{"n_layer": 8, "d_model": 96, "n_head": 3, "n_kv_head": 1, "head_dim": 32, "d_mlp": 256, "vocab_size": 4096, "activation": "swiglu", "norm": "rmsnorm", "norm_place": "pre", "norm_eps": 1e-06, "positions": "rope", "rope_base": 10000.0, "rope_fraction": 1.0, "qk_norm": true, "attn_scale": 0.177, "bias": "none", "tie_embeddings": false, "parallel_block": false, "init": "trunc", "init_std_qkv": 0.0248, "init_std_o": 0.0, "init_std_up": 0.0248, "init_std_down": 0.0, "optimizer": "soap_variant", "lr": 0.00815, "beta1": 0.95, "beta2": 0.98, "weight_decay": 0.074, "lr_head": 0.00539, "warmup_steps": 125, "schedule": "wsd", "decay_fraction": 0.616, "decay_shape": "sqrt", "final_lr_fraction": 0.0, "batch_tokens": [16384, 32768, 49152], "seq_len": 1024, "doc_mask": true, "train_tokens": 97690000, "steps": 3279, "dataset": "wikipedia_en"}
Each number is 128 + 32 x the weight over its row's rms, rounded and kept within 0 to 255. Layers, rows and columns count from 0. The size above them is the row's rms in percent of the matrix's.

# layer 3 MLP gate, 256x96, rms 0.293, rows 68-134, columns 0-31
size [105  97 114 121  85 115 109 103 106 110 112  89  99  77  85  92 115  98 106  83  71  96 102  97 109 125 107  89 103  97  83  97  92 100  94  90  82 107 122  87  95  95 101 108 114  79 100 114  91  99 106 105 105 114 107 105  98 107  63 111  93 105  94  92 116 115  58]
[[119 111 129 153 242 148 129 129 160 134 114 114 153 109 141 111  96 158  43 127  72 115 168 195  93 126  87  83  93 155 195 135]
 [172  72 148 123 207 123 111 141 177  95 161 168  69 112 121 100 102 137  96 143 135  81 169 118 122 127 178 108 198 125 172 124]
 [109  99 112 157  45 105 131 167  96 155 169 124  98 233 174 163  55 124  86 186 119 130 144 126 167 140 138 146 116 124 140 117]
 [126 186 162 166  44 112 149 137 118 155 109 108 155 145  78 113  91 105 155 140  96 112 143  63 113 141 156 177 138 152 130 145]
 [178 153 127 145  79 105 117  54 132 100 164 170 165 136 152  98  79 134 131 137 130 158 147 126 136 165 188 125 138 111 170 155]
 [154  61 133  64 111 148 118 123 111 153 136 154 126 132 143 169 141 170 134 147  76 138 127 135 123 195  95 107 100  98 170 155]
 [ 78  88 140 138 106 139  98 137  71 129  42 144 141 163 139 114  93 156 141 197 143 161 108 170 145 118 164 170 140  99 112  81]
 [ 90 117 145 124  89  88  37 114 185 133  69 149 148 132 157 125 112  90 146 146  96 117 124 160 131 143 102 147 119 105 132 148]
 [113 129 152 111 112 136 133  87 174 198  83 126 155 118 170 169 134 122 139 152  91  85  83 169 179 127 136 140 122 157 113  80]
 [ 77 150 109  88 194  89 141 147 105 172 115  76 150  55  95 130  97 114 149 156 173  66 169 124 115 139 150 113  76 106 130 139]
 [129 164 153 131 179 163 145 140 170 174  19 167 128 163 100 139 116  98 124 165  93  80 116 114  87 121 134  69  97 123 100 116]
 [ 82 212 134 122 114 110 107  98 160 140 152 133 125 118 114  99 156 126 139 100 127 135 161 155 135 122 107 158  90  66 159 183]
 [131 164 111 128  91  78 171 155 149 139  37 107 167 149 132 104 131  92 113 188 141  89 154 145 174 125 143 144 155 141 128 189]
 [126 138 117 105 102 127 154 126 235 146 136 126 127  98 180 106 159  93 112 125 122 174 104 119 104 182 159 109 135  71  88  56]
 [142 146 151 126 120 158 101 121 124 122 119  77 117 116 132  62  48 128 127 183 118 129 139  84 108  98  80 114 116 128 212 121]
 [107 150 216 138 144 119 135 187 164 177 125 157 138 122  85  98 145  93  80 180 129 110 112 134 145 130 162 152 118 200  97  98]
 [141 131 125  98 119 134 109 141 116 190 148 110 143 168  92  93 127  87 157 117 129 148 122 130 141 107  58 125 131 142 153  82]
 [105 150 168 179 135 129 100  96 155 160  87  89 157  73 105 141 101 133 103 141 133 142 177  10 112 180 151 109 136 101  78 103]
 [127  99 128  94  96 150  99 130  74 124 174 140  90 152 122 120 185  89 147 179  84 141 131 160 175 113 109 158 106 139  39 118]
 [ 83 170 181 120  99 125 190 109 143 168 158 106 159  99  81 118  90 116 138 162 134 167 136  85 110 184 124 121 146  99 149 125]
 [135  89 148 104 121 181  53 160 113 161 131 128 161 129 181 122 138 175 124 102  86 112 100 148 118 127  99 124  95 135 108 124]
 [182 135 157 121  88 144 118 161 106 143 128 146  79  78 124 168  65  97 176 114 113 141 137 139 175 127 130  52 127 130 137 126]
 [161 134 154 170  97 176 147 128  84 115 105 179 112 133 186 120 151 114 102 149 157  94  78 105 122 102 165 100 156 165 176 160]
 [144 148 172 153  99  90 144 125 155 170  60  74 108 139  76  52 165 158 169 111 170 136 100 123 107 105  99 112 106  96 127 192]
 [199 135 144 109 158 151 150 125 157 121 126 115 162 147 114  91  83 130 148 185 222 129 154 154  78 131  77 121 113 162 148 123]
 [188  72  87 152 148 140 161 119 132 153  74 121 167  85 175 114 109 104 123 109 109 117  75 178 112 166 116 108 154 118 163 136]
 [177 157 157 137 141  98 112 108 110  74 143 137 160 133 102  61  98  72 112  94 170 103 135 217  54 132 124 149 160  89  88 125]
 [134 144 145  78 171 124  96 166  98  73  99 155 171 112 146 124  86 102 124  88  45 115 122 137  91 122 118  98 146  71 146 116]
 [159 130 141  76 138  90 173  99 148 113 163  48  98 148 164 128 120 103 112 132 184 106 163 184  80  50 144 185 132 112 183 111]
 [141  52  90  64 122 148  94 193 122  91 152 117 131 112 146 154 125 156 117 201 100 122 152 181 141 142 141 107 126 148 184 107]
 [ 97 139 136 156 100 148  77  39 143 147 118 113  95 175  87 153  98  67 114 100  82 152 166 110 112  87 125 180 162 138 229 110]
 [208 128 117 137 148  81 127 129  87 137  68 140 170 123 178  98  97 127  80 134 174 158 152 171  90 128 121 181 206 122 160 154]
 [141 188 179 154 154 149 135 103 117 159 118 126 187  87 110 143 125 125 144 123  97 144 141 105 121 132 112 105 112 132 140 145]
 [102 198 155 139 117  69 136 120  22 151 139 105 139 148 136 113 197 149  77 165 158 128 128 149 145 141 102 114 126 122 141 135]
 [173  73 174 189 128  93 125 171  68 100  78 125 102  94 112 162  97 137 116 114 151 141 128 123 133 172 147 108 133 142 153 174]
 [133 192 126 125 128 170 181 101 107 137  97 165 116 169  83 138 108 153 124 166 159  56 127 110 119 101 156  78 136 138 177 120]
 [167 113 128  83 177  96 112 111 118  88 103 141 168 182 105  98 123 179 144 107 118 170 195 172  89 129  88 140 121  75  88 129]
 [147 152 121  94 142 208  99 129  97  73 140 108 195  96 204  74 132 136 142 121 160 158 122 122 109 103 171 142 145 126 148  80]
 [146 130 125  67 122 177 118 103  78 132 121 164  89 128 118 144 117 161 136 135 125 134 146 105 171 143 116  93  82 162 110 114]
 [134  70 122 133 129 207 114 108  97 121 165 168 174 133 188 197 149 129 160 156 131  66 172 138  42 129 132 145  88 129 143 179]
 [193 100 138 124 114 137  93  76  64 184 159 121 153 118 113 167 134  87 167 165  90 107 186 151 127 132 100 111  91 179  92 117]
 [184 102 122 135 102 174 195  93 114 134 154 122 147  94  52  45 129  89 119  88 107 113 134 142 122 166 110 161 132 128 129 144]
 [139 122 141 163 121 121 151 129 144 120  95  86 149 160 103  44 133 152 152 178 187  90 119 107 105  89  96 119 122 150 100 174]
 [158 123 107 142 125 137  88 170 104 146 118 111 151  96 112 144 106 112 152 108 127  98  56 135 136 105 184 170 117 110 141 163]
 [ 69 103 139 165 138 124 133 180  98 104  29  61  59 112 103 165 120  89 110 194 128 129 127 113  95 108  91 106 127  78 102  92]
 [ 96 130  99 114 116 159 116 139 142 161 138 100  80 144 130 160 171  64  93 189 197 133 137 135 178 166 124 105 135  99 135 162]
 [142 111 156 109 178  93 131  79 167 137  85 160 161 198 152 137 127  75 153 141  90 134 150 136 111 145 114 109 147 125 131 152]
 [169 147 140 153  55 170 108 125 113 129 130 101 156 104  90 170 176 149 153 150 176 140 139 196 142 106 149 105  94 136  76 148]
 [180 139 163 129 157 175  83 144 153  88 177  93 112 133 117 212  98 128 137 143  97  97  93 145 131  76  49 135 115  96 122 107]
 [155  98  91 119 144 159 179 160 148 132 179  94 163 129 142 115  94 113 166 140  68  97  97 114 134 120 152  83 162 152 165 159]
 [125 117 132 152 122 152 170 134  92  93 102 143 104  81 104 140 203  44  51 152 131 131 155 106 105 133 122 125  82 143 170 128]
 [150 124  93 148 122 141 131 142 136 106 117  75 123 131 201 159 108 120 105 105 146  76 201 157 121 120 121 142 146  94 154 107]
 [120  67 145 164 174 205 129 131 107 100 180 155 125  80 114 159 132 125 135 135  72 100 160 154 150 162 169 123 114 138 116 106]
 [189 158 174 145  87 165  88 119 100  68 129 117  71 114 133  37 126 128  76 145 160 126  85 148 129 167 116 127  83 151 138 159]
 [106 109  75  78 177 142 160 169 135 167 139 118 125 119 130 143 132 120 157 122 121 124 166 118  87 173 119 194 102 161 126 116]
 [ 75 151 139  75 168  82  70  91 122 118 156 156 133 115 140 131 154  72 118  74 125 144 112 198  91 132 151 113 104 167 116 127]
 [123 179 171 133 126 127 129 147  91 107 135 112 126 139  62  84 106 132 160 168 176 130 134  90  93 119 138 176  65 107 130 139]
 [ 80 128  97 133 129 139  92 153 146 122  63 172 209 112 113 138 131 141 128 235 127 176 105 161 155  82 127 140 104 148  98 166]
 [141 110 114 150  95  78 117  78 147 124  99  97 129  92  78 148 128 151 104 157 143 118 119 125 135 154 168 125 118 163 105 135]
 [ 61 195 142 190 108 151 115 143  94 147 147 110  62 129 121 120  97  81 102 145 147 122 127 138 122 157 165 131 122 172  85 165]
 [135 133 139 131 105 172  91 129  94 156 136 159 149  92  49 169  95 127 144  57 110 126 154 147 133 146 121 165 134 124 122  57]
 [131 155 175 120 109 111 135 148  95 145 143 122 113 164 131  82 143 131 100 108 178  50 156 163 150 129 164 131  50  70 152 125]
 [114 124 157  57 149 129 132 148 153 170 168 103 139 143 176 144 125 114 133 118 150  52 170 143 120 123 136 111 123 126 114 147]
 [104 123 164 107  78  95 121 104 128  89  74 115  89 145 181 176 131  85 125 109 179  99 134 127 139 149 144 136  73 181 166 114]
 [100 141 109 178 160 113 145 164 148 123 120 111 117 139 117 108 139 139 137 137 100 135  67 137 135 154 138 140 122 135 180 149]
 [108  91  93 141  94  94 141  58 173 169  94 128 168 174 124 133 132  69 151 162 157 110  89 121 121 136 140 157  74 197 124  97]
 [110 165 167 101 150 129 121 104  71 132 112 141 152 171 142 120 147 117 120 201 131 146 195 171 146 125 140 139  59 110 205 202]]
# layer 3 MLP up, 256x96, rms 0.326, rows 68-134, columns 0-31
size [ 97  90 101 103  98 114 101  99  89  98 101  85  89  76 109 116  97  97  76 101 137 109 100  92  98  89  85 113  92  95  88  83  83  74  85  83 132  97  96  98  96  82  96  98 110  86  88  94  84  88  90  79  93 109  99  88 114  90 139  97 102  83  80  83  97 111 182]
[[120 157 135 150 153 115 127 121 176 115 125  80  94 160 172 111 123 101 174 173 176 177 154 127  98 101 153 137 214 170 138 148]
 [138 149 129  90 103 127 127 149  92 180 113  87 173 128 129 133 204 146 149 141 160 145 116  63 175 106  86 109  84 130  35 108]
 [ 73  71 128 143 108 129 101 114 104 142  86 128 141 181 167 198  98  97 161 135 118 112 136 116 121 127 192 112  98 101 130 152]
 [131 196 109 123 166 140 106  80 154 113 145 164  81 126 213 108 159 122  92 134 130 133 108 135 128 111 122  79 114 143 111 107]
 [100 159 122 127 119 133 118 138 134 137 130 140 189 135  93 100  89 153 173 110 102 110 124 147  93 114 130 120 165  66 136 157]
 [147  56 104 150 130 144 155 138 138 144 171 112 189 129 160 109 141 132 120 108 103  96 121  94 104  88 121 158 165 108 139 130]
 [156 100 166 198 146  95 183 124 190 134  99 131 141 186 141 133 116 124  42 138  99 127 131 134  86 146 140 115 193 152 113 121]
 [134 149  99 156 147  44 137 138 167 150 112  90 173 103 113  61 134  81 133 106 171  96 148 118 123  62 204 116 156 111 142 147]
 [ 91 134  82  82 156 146 129  94 110  98 150  96 139 127 133 132 145  94 198 109  78 110 126  83 155 136 125  83 140 100 157 155]
 [110 158  98 130 128 182 115 157 162  93 130 165 135 196 106 169 179 209  91 110  90 189  48 148  99 145  95 126 127  82 149 102]
 [107 162 110 110  80 106 108 145 118 102 123 129 133 146 124  66 151  92 136 152 128 221 154 105 180  84 170 109 107 124 140 147]
 [ 86 114 127 154 149 192 126 131  87 112 122 107 145 105 120 126  82 188 144 131 145  74 138 153  90  48 110 144 110 179 114 112]
 [172 158 129 130 146 181 143 197 100 115 127 182 103 108 133 125  89 150 138 105 118  83  94 151 118 111 128 109 190  84 138  87]
 [193  82 110 111 128 140 206 128 165 139  75 135 140  77 122 120 101 140 136  95 137 130 112 125 113 140 150 100 135  26 155  59]
 [150  99 177 159 175  94 114 217  57 117 127 159 125 125 105 124  90 168  38  94 130 155 111 136 111  73 160 124 175 125 102 141]
 [155  92 162 183 173 122 149 158 167 132 140 118 137 110 142  92 104 109  93 153  78 114 141  92 104 183 109 147 197  55  82  65]
 [103 133 127 148 129 144 107 141 114 121 129 113 172 105 131 132 178 105 120 106 183 106 102 104  91  93 131 129 123 114  94 141]
 [174 163 115  86 137  99 144 116 170 154 107 115 119 131 112 112 145 148 128 127 143 136 135  61 125 133 159 150 115 121  85  67]
 [ 87 126 131 125 141 136 120 117 169  92 122 158 154 151 104 180  92 193 103 126 175 125 168 128  85 125 169 125 117 127 181 207]
 [139  68  62  93 113 119 161  98 138 153 104 117  74 147 159 127 132 104  97 159 200 159 109 112 161 139 202 153 128 157 118 121]
 [117  91 124 139  53 175  88 106 128 143 122 120  46 172 109 106 117 158 190 169 158 166 151  73 128 196 133 157  93 114 128 115]
 [165 130 163 138 175 141  99 145 141 131 145 151 113 121 141  97 115 126 112 162 147 133 113 101 157 157 175 165 149 116 178 129]
 [159 121 165 167  99 197 169 116 155 107 118 169  93 101 175 157 106 141 147 120 153  47 121 124 136 124 185 128 138  96 134 122]
 [149 197 120 155 125 144 120  94 191 134 119  30 141 159  74  66 127 124  76 133 137 146  96 131  85  98  77 148 114 113 139 121]
 [134  83 128 105 121  96 163 112  77 109 148 124 147 132 113 154 172  92 127 136  94 170  76 107 120 136 213  98 213  87  87 140]
 [125 145 181 105 106 143  70 130 117  94 151  89 168 177 106 153  74 164 146 112  59 145 191  77 139 123 133 151 166  97 167  89]
 [148  88  94  94 175 123 114 130 121 120  49 150 134 145 132 197 125 136 127 120 153  88 137 129 105 107 172  82 181  99 126 133]
 [148 148 166  97 125 104 160 200  95 116 137 124 124 105 157 138 154 140 108 218 132 102 122  73 151 136 151  83  98 167 145 121]
 [105 104 110 141 114 168 100 120  95  64  82 194 126 113 145 145  99 144  43  91  88 148 112 128 112 156 125  70  75 133 139  75]
 [158 152 118 121 141  92 144  89 106  82 157 120 155 122 115 152 151 121 121  10  96 187  78 130 120 101 115 100 161  50 111 110]
 [133 170 144 128  81 117 167 126 112 135 136 126  97 161 152 120 149  74 116 107 116 145 155 166 166  85 126 137  96 172 138  99]
 [154 119 117 135 110 124 121 118  82  76 162 129  88  73 168 132 114 172 141  78 143 130 180 109 117 135 111 146 105 148 106  57]
 [124 114  87 137 139 131 115 139 118  67  97 140  60 134 147 114 109 197 109 128  93 104 156 144 138 133 155 160 139 128 106 154]
 [132  84  99  75 104  87 116 153 182 142 123 122 127 111 111 155 127 139 130 140  94 129  82 137 124 107  92 135  87 125 142 117]
 [ 70 136  68 137  99  65 102 164  73  77 123  88 122 136  87 135 132  90 139 131 217 145  99 175  95 128  81 117 174 103 134 143]
 [133 128 131 155 180 158 128 167  72  53 164 139  74  99  67 112 102 102 185  59  91  90 143 211  75 135  92 187 115 152 148 126]
 [173 137 117 171 107  87 135 117 172 172 106  80 169 162 120 100 122 113 185 196 152 123  82  82 126 137 148 167 135 109 138 150]
 [105  81 129  89 118  59 153 108 176 158 121 135 139 115 128 190 149  96 104 111 125 143 115 157 104 172 159  79  88  83 140 142]
 [ 75 140 121 121 192 141  75  77 123 105  98 141 129 104 100 115  55 141 103 119 153 140 174 138 116 136  88 128 129 144 104 125]
 [157  84 115  98  60 101 195 134 121 152 129 123 151  78 110 157 158  93 130  92  79 118 221 148  93 126 140 129 130 155 140 126]
 [135 148 157 225 175 127 173 100 137 161 139 104 159  64  69  83 141  72  86  96 189 125 149 130 108 119 138 121 102  57 136  90]
 [140 127 149 117 121 134 138  83 136  98 131 172 145 147  86  93 141 131  80 153 123 130 166 170 194 161 129 157 146 114 156 111]
 [185 149 150 200 141 108 188  89 113 134 181 184 115 103 117  90  88 155 140 145 139  92 144 107 109 126  56 154 158 154 148 118]
 [155 190 121 141 151  83  54 113 154 116 131  97 101 146  86 110 159 145 174 138 131 116  96 169 128 166 163 141 193 113 125 141]
 [113  53 130 180 150  96 138 162 108  90  47  92  74 167  80 163 137  85 109 153  82 126 149 126 159  93 103  98 109 101  98 123]
 [136  97 170 106 156 127 170 138  92  95 127 150 114 129 157  75 141 138 129  76 109  74 166 144  97 120 139 132 111 138 123  96]
 [153 120 103 226 137 115 102 158 124  88 102 206 208 137 195  96 122 114 145 126  72 162 161  52 105 155 137 136 189 121  98  86]
 [146  99 110 203  78 132 149 131 127  87 116 113 138 151 127 128 158 114 112  86 127 179 125 145 134 117 152  65  98 114 145  85]
 [125 156 101 139  68 108 165 110  58 137  99 186 140 117 156 124 124 130 134 104 141 137 104 127 132 117 161 103 112 159 179 164]
 [197 145 132 146  57 107  97  97 123 140  48 122 129 114 127 126 131 129 151 116 221 100 123 103 127 109 111 162 137 145 137 123]
 [127 132 105 114 146 159 175 115 120 103 150 162 192 132 168  98 142 118  92 115 124 164 151 121 164 135 175 100 109 146 138 167]
 [124 121 121 168 125 111 151 176 154  99 132 135 137 166 188 151 112 122  99 169 108 188 162 110 166 171 103 152 155  98 160 129]
 [159 136 150 142 124  87 123 115 116  90 122 170 133 152 142 140 116 162 107 188 147 113 145 166 168 127 150 121 129 110  67 107]
 [150 163 197 149 163  84 182 125 134 153 124 137 155 116 145  98 148 156 171 137 145 146 141 127 128 152 165 137 160 129 151  91]
 [129 192 129  78 152  86 164 148 125 130 134  88 113 115 140 128 119 100 102 110 141 135 129 129  90 119  93 151 108  77 129 138]
 [162 130 127 105 168  61 132 112 138 146 125 105 117 126 148 156 115  35  92 130 128 111 111 127 112 130 129  79 189 124 111 125]
 [111 150 161 123  65 145  59 207 101 132 144  71 122 167  93 123 104 152 150 190 161 166 118  64 136 171 107 166  79 132 103  95]
 [106 191 128 124 107 125  82 102  74 137 100 111 122 138 113 133 160 140 162 175  94 120 121 133  97  92 134 156 150  92 133 141]
 [141 199 149 147 195 116 110  98 137 112  94 159 163 107 101 128 120  92  84 113  98 164 124 119 135  52 154 113 188 120 104 151]
 [104 147 135 160  95 101  83  72  45 108 109  68 106  95  95 132 162 131 117 115 131 122  60 129 133 144 161 115  87 112  45 161]
 [212 117 164 152 104 148 114 208 140 143 158 116 167  97 140  69 114 127 172 165 112  86 129 129 118 154 123 140 180 151 129 101]
 [171 179 139 122 122  85 121 145 110 116 141 154 159 165 144  81  78 135 111  98 146 191 151  95 152 148 150 152  99  90  91 114]
 [103  86 152 135 110 126 116 171 112 139 147 143  53 140  84 172 137 150 187  89 125 152 167  90 171 160 176  67 129 125 172 118]
 [ 75  65 122 145 170  57 135 110 213 184 125 154  77 140 149 125 224 130 105 117 135 120 120 161 118 145 120 129 173 169 110 111]
 [126 147 190 119 170 147 140 103 174 155 144 120 117 137 157 144  77 137 146 143 146 120 122 146 116 137 182 162 127 108 116 146]
 [167 195 128 144 157 147  77 157  77  41 193 116 115 107 137 129 109 162 115 137 123 142 120 113 157  82 176 115 105 112  94 147]
 [163 143 157 210 200 120  98 127  78 113 128 147 174  58 118 122 101 124  99 129  61 158 133 123 126  94 152 134 180 136  93 128]]
# layer 3 MLP down (transposed), 256x96, rms 0.292, rows 68-133, columns 0-31
size [101  90 101 101  94  97  95 101  96 102 108  94  96  80 104 113  96 102  93  97 124 101  98 106 105  93  96 110 101  92  91  87  92  81  91  93 125  92  97 103 101  96  97  93 103  94  94 100  91  92  91  82  99 106 104  96 110  95 126 106 105  96  91  91 100  96]
[[127  85 112 130  64 119 152 151 156 141 149 110 152 118 156 153  45 114 116 142 120 126 120  92 133 110 131 108 151 144 100 140]
 [ 88 128 114 144 137 126 124 169 144 129  90  90 139 176 132 122  87  78 193 105 113 124 227 143 142 103 107 134 156 130 137 114]
 [ 78 123 103 164 119 122 120 101 164  75 163 183  37 119 150 116  86 125 105 211 138 201 105 159 106 129 107 132 143 146 137 119]
 [ 94 137 161  96 118  90 138 130  49 150  74 120 162 123 143 177  86 159 117  86 105 194  79 120 100 110 184 139 119 123 112 107]
 [138 203 159 126 123  88 157 142 106 144  89 111 155 196 119 137 164 154 146 133 109  94 157 133  89 123 143 159 192  73  76 177]
 [120 156 151  94 192 134 125 113 125 192 148 103 163  85 119 160  94 145 102 121  59 144 126  78 117 128 107 152 115 186 131 123]
 [124 151 172 131 154 120 142 125 102  99 184 157 101 138 123 135  76 118  99 135 112  50 154 133 115 172  83 106 162  45 132 186]
 [147  85 143 101 105 119 187 179 176 126 153 140 155 149  78 100 151 122  99 117 133  66 159 148  83 116 202 122 152 143 127 129]
 [152 130 164 114 149 104  77 155 180 118 112 155 122 119 141 164 111 107 146 183 128 190 117 119  79 141 146 149  62 125 113 161]
 [116 111 191 172 183 155 164 148 160 193 155  92  55 133  64 162 111  94 121 140 104 115 107 160 105 159 149 113 106  94 159  96]
 [114  69  85  81 157 154 123 152 118  99 125 154 100 138  85 168 149 152 105 157  57  80 154 118  83 132 161 134 110 167  51 141]
 [ 85 149 135 141  97 162 126 104 102 159 134 177  51  97  99  93  99 187 122 130 171  22 152 107 141  94 100 170 149 108 168 155]
 [127  90 131 164 176 141  69 116 124  85 106 153 181 131 128 109 114 146 101 147  83 170 119 122 204 128 123 127 143 138  93 131]
 [152 176 106 152 141 150 135 137 132 176 117 107 183 127 142 158 159 178 117 135 181 148  88 105 112 124  78  96 160 133 101  96]
 [107 161 114 109 151 162 109 170  38  95  59  97 155  93  99 100  84  78  82 125  85 118 153 102  84 121 133 127 107 142 140 132]
 [182  96 130 170 187 108 129 126 199  96 120 118 132 172 144 131  98 101 165 132  89 143  92 145 136 160 123 120 133 142 201 122]
 [116 126 163 119  95 123 114 124 144 168 150 107  83 103  82 150 181  94 162 166 138  92 155 143 104 111 130 133 140 151  84 173]
 [ 95 129 147 118 130 102 161 119 151 102  37 120 145  93  90 108 154  94 152 117 175 152  74 116 141 133 188 143 125 180 118 131]
 [133 115 122  95 129 165 113 170  89 120 168 160 161 171 172 168 133 151 108 157 168 134 120 166 147 135 155 153 117 176  91 179]
 [126 106 132  83 125  74 196 156 162 186 110  70  86 142 166 129 157 112 139  93 140  80 102 138 118 157  93 151 148 153 114 124]
 [168 135 113 164 100 142  86 135 118 166 157 132  90 100 134 121  74 203 171 184 164 139 129  97 107 150 100 188 132 124 154 132]
 [168  79 156 120 179 104 127 194 141 107 105 108  75 142 142 176  97 119 124 132 175 187  76  96 193 161 139 119 104  99 106 130]
 [113 134 106 114 184 173 135 160 155  67 141 155 140 168 145  97 144 157 204 141 128 111 118 142 120  89 165 154 119 139 100  91]
 [121 131 147 129 114  78 138 164 155 116 134  76 116  60  45 153 100 124 116 127 100  92 136 107 182 165 141 183 134 123 104 117]
 [ 81 143 111  95 151  61 162 135 137 139 102 200 150 122 143 151 100 151  76 107  89  61  85 103  94 140  81 113  63 159 131 159]
 [143 117 147 149  95 141 146  61  92 173 113 129 145 193 192 111  96 124  97  92 113 119  82 139  52 103 136 128 135 142 167 134]
 [168 127 111 137 162  96 155 109 171 141 157 147 146 160  93  66 137 109 175 103 159 128 150 151 131 111  87 142 145  83 127 154]
 [151 115 123 148  77 161 142 153  99 108 124 120  97 159 147 130 141 146 131 161 160 149 135 122 185 145 103 151 126 141 115 150]
 [151  69  94 179 102 137 118 123 131 157 159 179 111 168 111 124 145 147 128 126 124 206 104 107 181 177 149 170 187 135 127 160]
 [163 149 106 138 129 112  81 110 141 175 130 187 161 145 137 159 154  96 105  78 140 104  98  84  90 109 135 137 147 114  87 220]
 [102 125 163 163 161 117  66 117 126 119 137 132  47  86 105 141 212 123 100  74 170 126 122 179 148 106 159 153 190 153 113 114]
 [154 122 178 109 114 138 142 171 175 125 119 151 147 142  72  90 107 119 158 100 166 113 108  88 130 143 182 128 102 150 189 111]
 [145 137 158 140 174 142 120 179 134 138 163 175 195 138 175 100 146  87 106 130 165 133 174 106  73 114 112 112 125 110 123 118]
 [110 168 170 103 122 132 137  89  62 132  91  67 182 134 157 150 193  87  42 133 174 142  70 128 126 171 121 132 107 107 111 142]
 [ 71 181 116 107  77 128 106 141 194 151 108 108 145 159 141 132 151 103  93 135 143  94 131 150 189 142 131 126 137 144  96 147]
 [122  82 137 124 144  93 132 115 116 124 186 125 185  98 152 147 111 107  58 128 138 163  78 188 131 160 141 154 140 114 123 126]
 [153 149 124 140  95 141 118 147 143 184 114  57 119 120 108 130  95  97 154 189 122  77 148  71  89 168 135 131 174 100 118 117]
 [176 111 156 125 165 170 162 136 124 141 138 137  76 165 154  95  85  80 132 182  91  94 121 150 124  95 204 104 150 149 134 151]
 [127 149 136  99 149 156 175 149 131 113 139 135  83 100 134 154 140 159 216 112 163 160  63 114 146 145 131 141 128 101  64 144]
 [177 108 158  98 148 102 150 155 182 162 145 131  93 203 107 172 103 117 138  79  97 116 133 144 144 220 162 141  96 114 180 111]
 [164 133 159 129 142 105  94 157 102 148  82 151 129 168  81 141 152  58 188  97 129  85 160 146 138 136 127  92 101 154  87  79]
 [142  95  68 111 140 114 148 123 130 124 165 124 167 110 207 117 131 137 110  94 121 121  94 113 157  80  50 150 108 156 136 129]
 [127 142 104 160 117 126 143  57 143 139 120 114 107 116  20 154 108 155 138 108 140 128  98  83 114 158 107 191 144 163  69 131]
 [127 121 180  55 107 175 142 142 139 116  83  96 105 151  83 118 131 173  59 186 121 132 107 103 104 131 134 122  93 134  89 109]
 [153 159 136  89  85 142  90  94 118 130 245 154 167  79 144  95 134 132 158  85 142 110 119 147 105 143 142 173 143 187 134 116]
 [132 104 165 137 169 146 199 147  91  91 122 101 117 164 109  67 128 165 114 105  70 139  87 158  79 101  95 120  93 120 135 124]
 [138 135  86  99 188 159 138 133 152 134 112 147 103 175 131  80 126 140  98 146 106  87 204 120 126 190 108 137 135 132 107 140]
 [112 127  73 141 151 129 148 159 134 122  44 133 142 171 118 164 102 150  95 107  94 152 115 145 129 120 238 105 128 117 132 149]
 [120 110  76 176 160 151 154 130 168 201 153 131 130 149  94 128 142 139 129 157 137 110 123  76  74  47 206 121 161 107 169 115]
 [109  89 189 139 127 130 125 128 114 162 187 116 144 161 161 114  61  91  99 109 155  95 196 122 130 157  73  81 147 143 134  96]
 [102 129  75 158 111 177  88 165 180 112 110  88 148 124 172  84 148 119  45 143 141 102 134  96 148 137 121  73 136 116 137 118]
 [106 118 132 144  99 134 125  50 148 134 135 108 168  97 159 110 148 122 124 135 150 170 137  78  90 121 158  59 135 185 145 180]
 [153 131 117  99 124  45 105 158 107 147  93 108 129 137  83 137 102 177 153 159 128 160  75  89  90  81 153 162  98 109 151 171]
 [153 131 178 123  99 165  46  98 199 150 202 137 132  82 131 124 157  95 103 103 196  78 128 105 104 160  93  94 132 163 116  98]
 [134 182  69 126 121 127 127 141 129 133 162 156 143 140 159  93  99  68 160 153  66 160  98  96 179 109  33 128 101 160 132 126]
 [114 137 151 143 176 109 138  75 129 123 130  99 156 114 122 147  96  90 151 107 133 159 131  89 104 104  89  92 143 187 106  66]
 [150 204 160  99 105 102 143 135  83 160 151  58 174 124  99 140  89 138  52 117  92 162  89 101 163 174 113 113 137 149 114 126]
 [160 157 124  88  67 114 129 103  98 158 161 108 111 101 170 113 127 122  89  78 113 129 158  76 139 160 143  69  64 157 115 104]
 [132 173 155 140 191 119 122 113 172  96 102 192 136 141  95 113  98  85  57 102 115 104 167  96 171  92 135 114 194 110  95 156]
 [ 88 130  90 159  90 117 139 141  45 172 130  89 110 113 117 147  49 125  54 129  96 167 107 147  94 101 164 100 166  89 167 137]
 [168 115 215 123 118 113 112 138  95 163 163 127 154  96 146 134 117  92 127 140 130 160 199 111 130 116 195 176 138 106 153 108]
 [ 97 119 112 116 139 157  29 127 165 162  98 151 130 116 162 148 132  67 150 149  81 174 105  94 106 181 152 104  99 185  76 114]
 [145  90 134 132 180 144 142 141 128  75 188 100 139 106 126  83 143 179 126 126 195 128 145  97 137 194 129 161 119 143 133 146]
 [ 94 152 166 104 133 143 122 113  97 188 134 124 179 160 130 105 124 152 152 172 152 109 124 149 137 158 112 150  94 116  83 144]
 [117 155 179 117 137 196 117 116 171 187 132 126 132 118 136 123 133 147  93 150 152  36 110 144 124 134 117 114 162 110 134 143]
 [115 107 143 118 100 112 115 182 167 119 122 145  96 147 124 122 125 127 102  76 143  53 135 136 131 222  96  47 103 168  98  83]]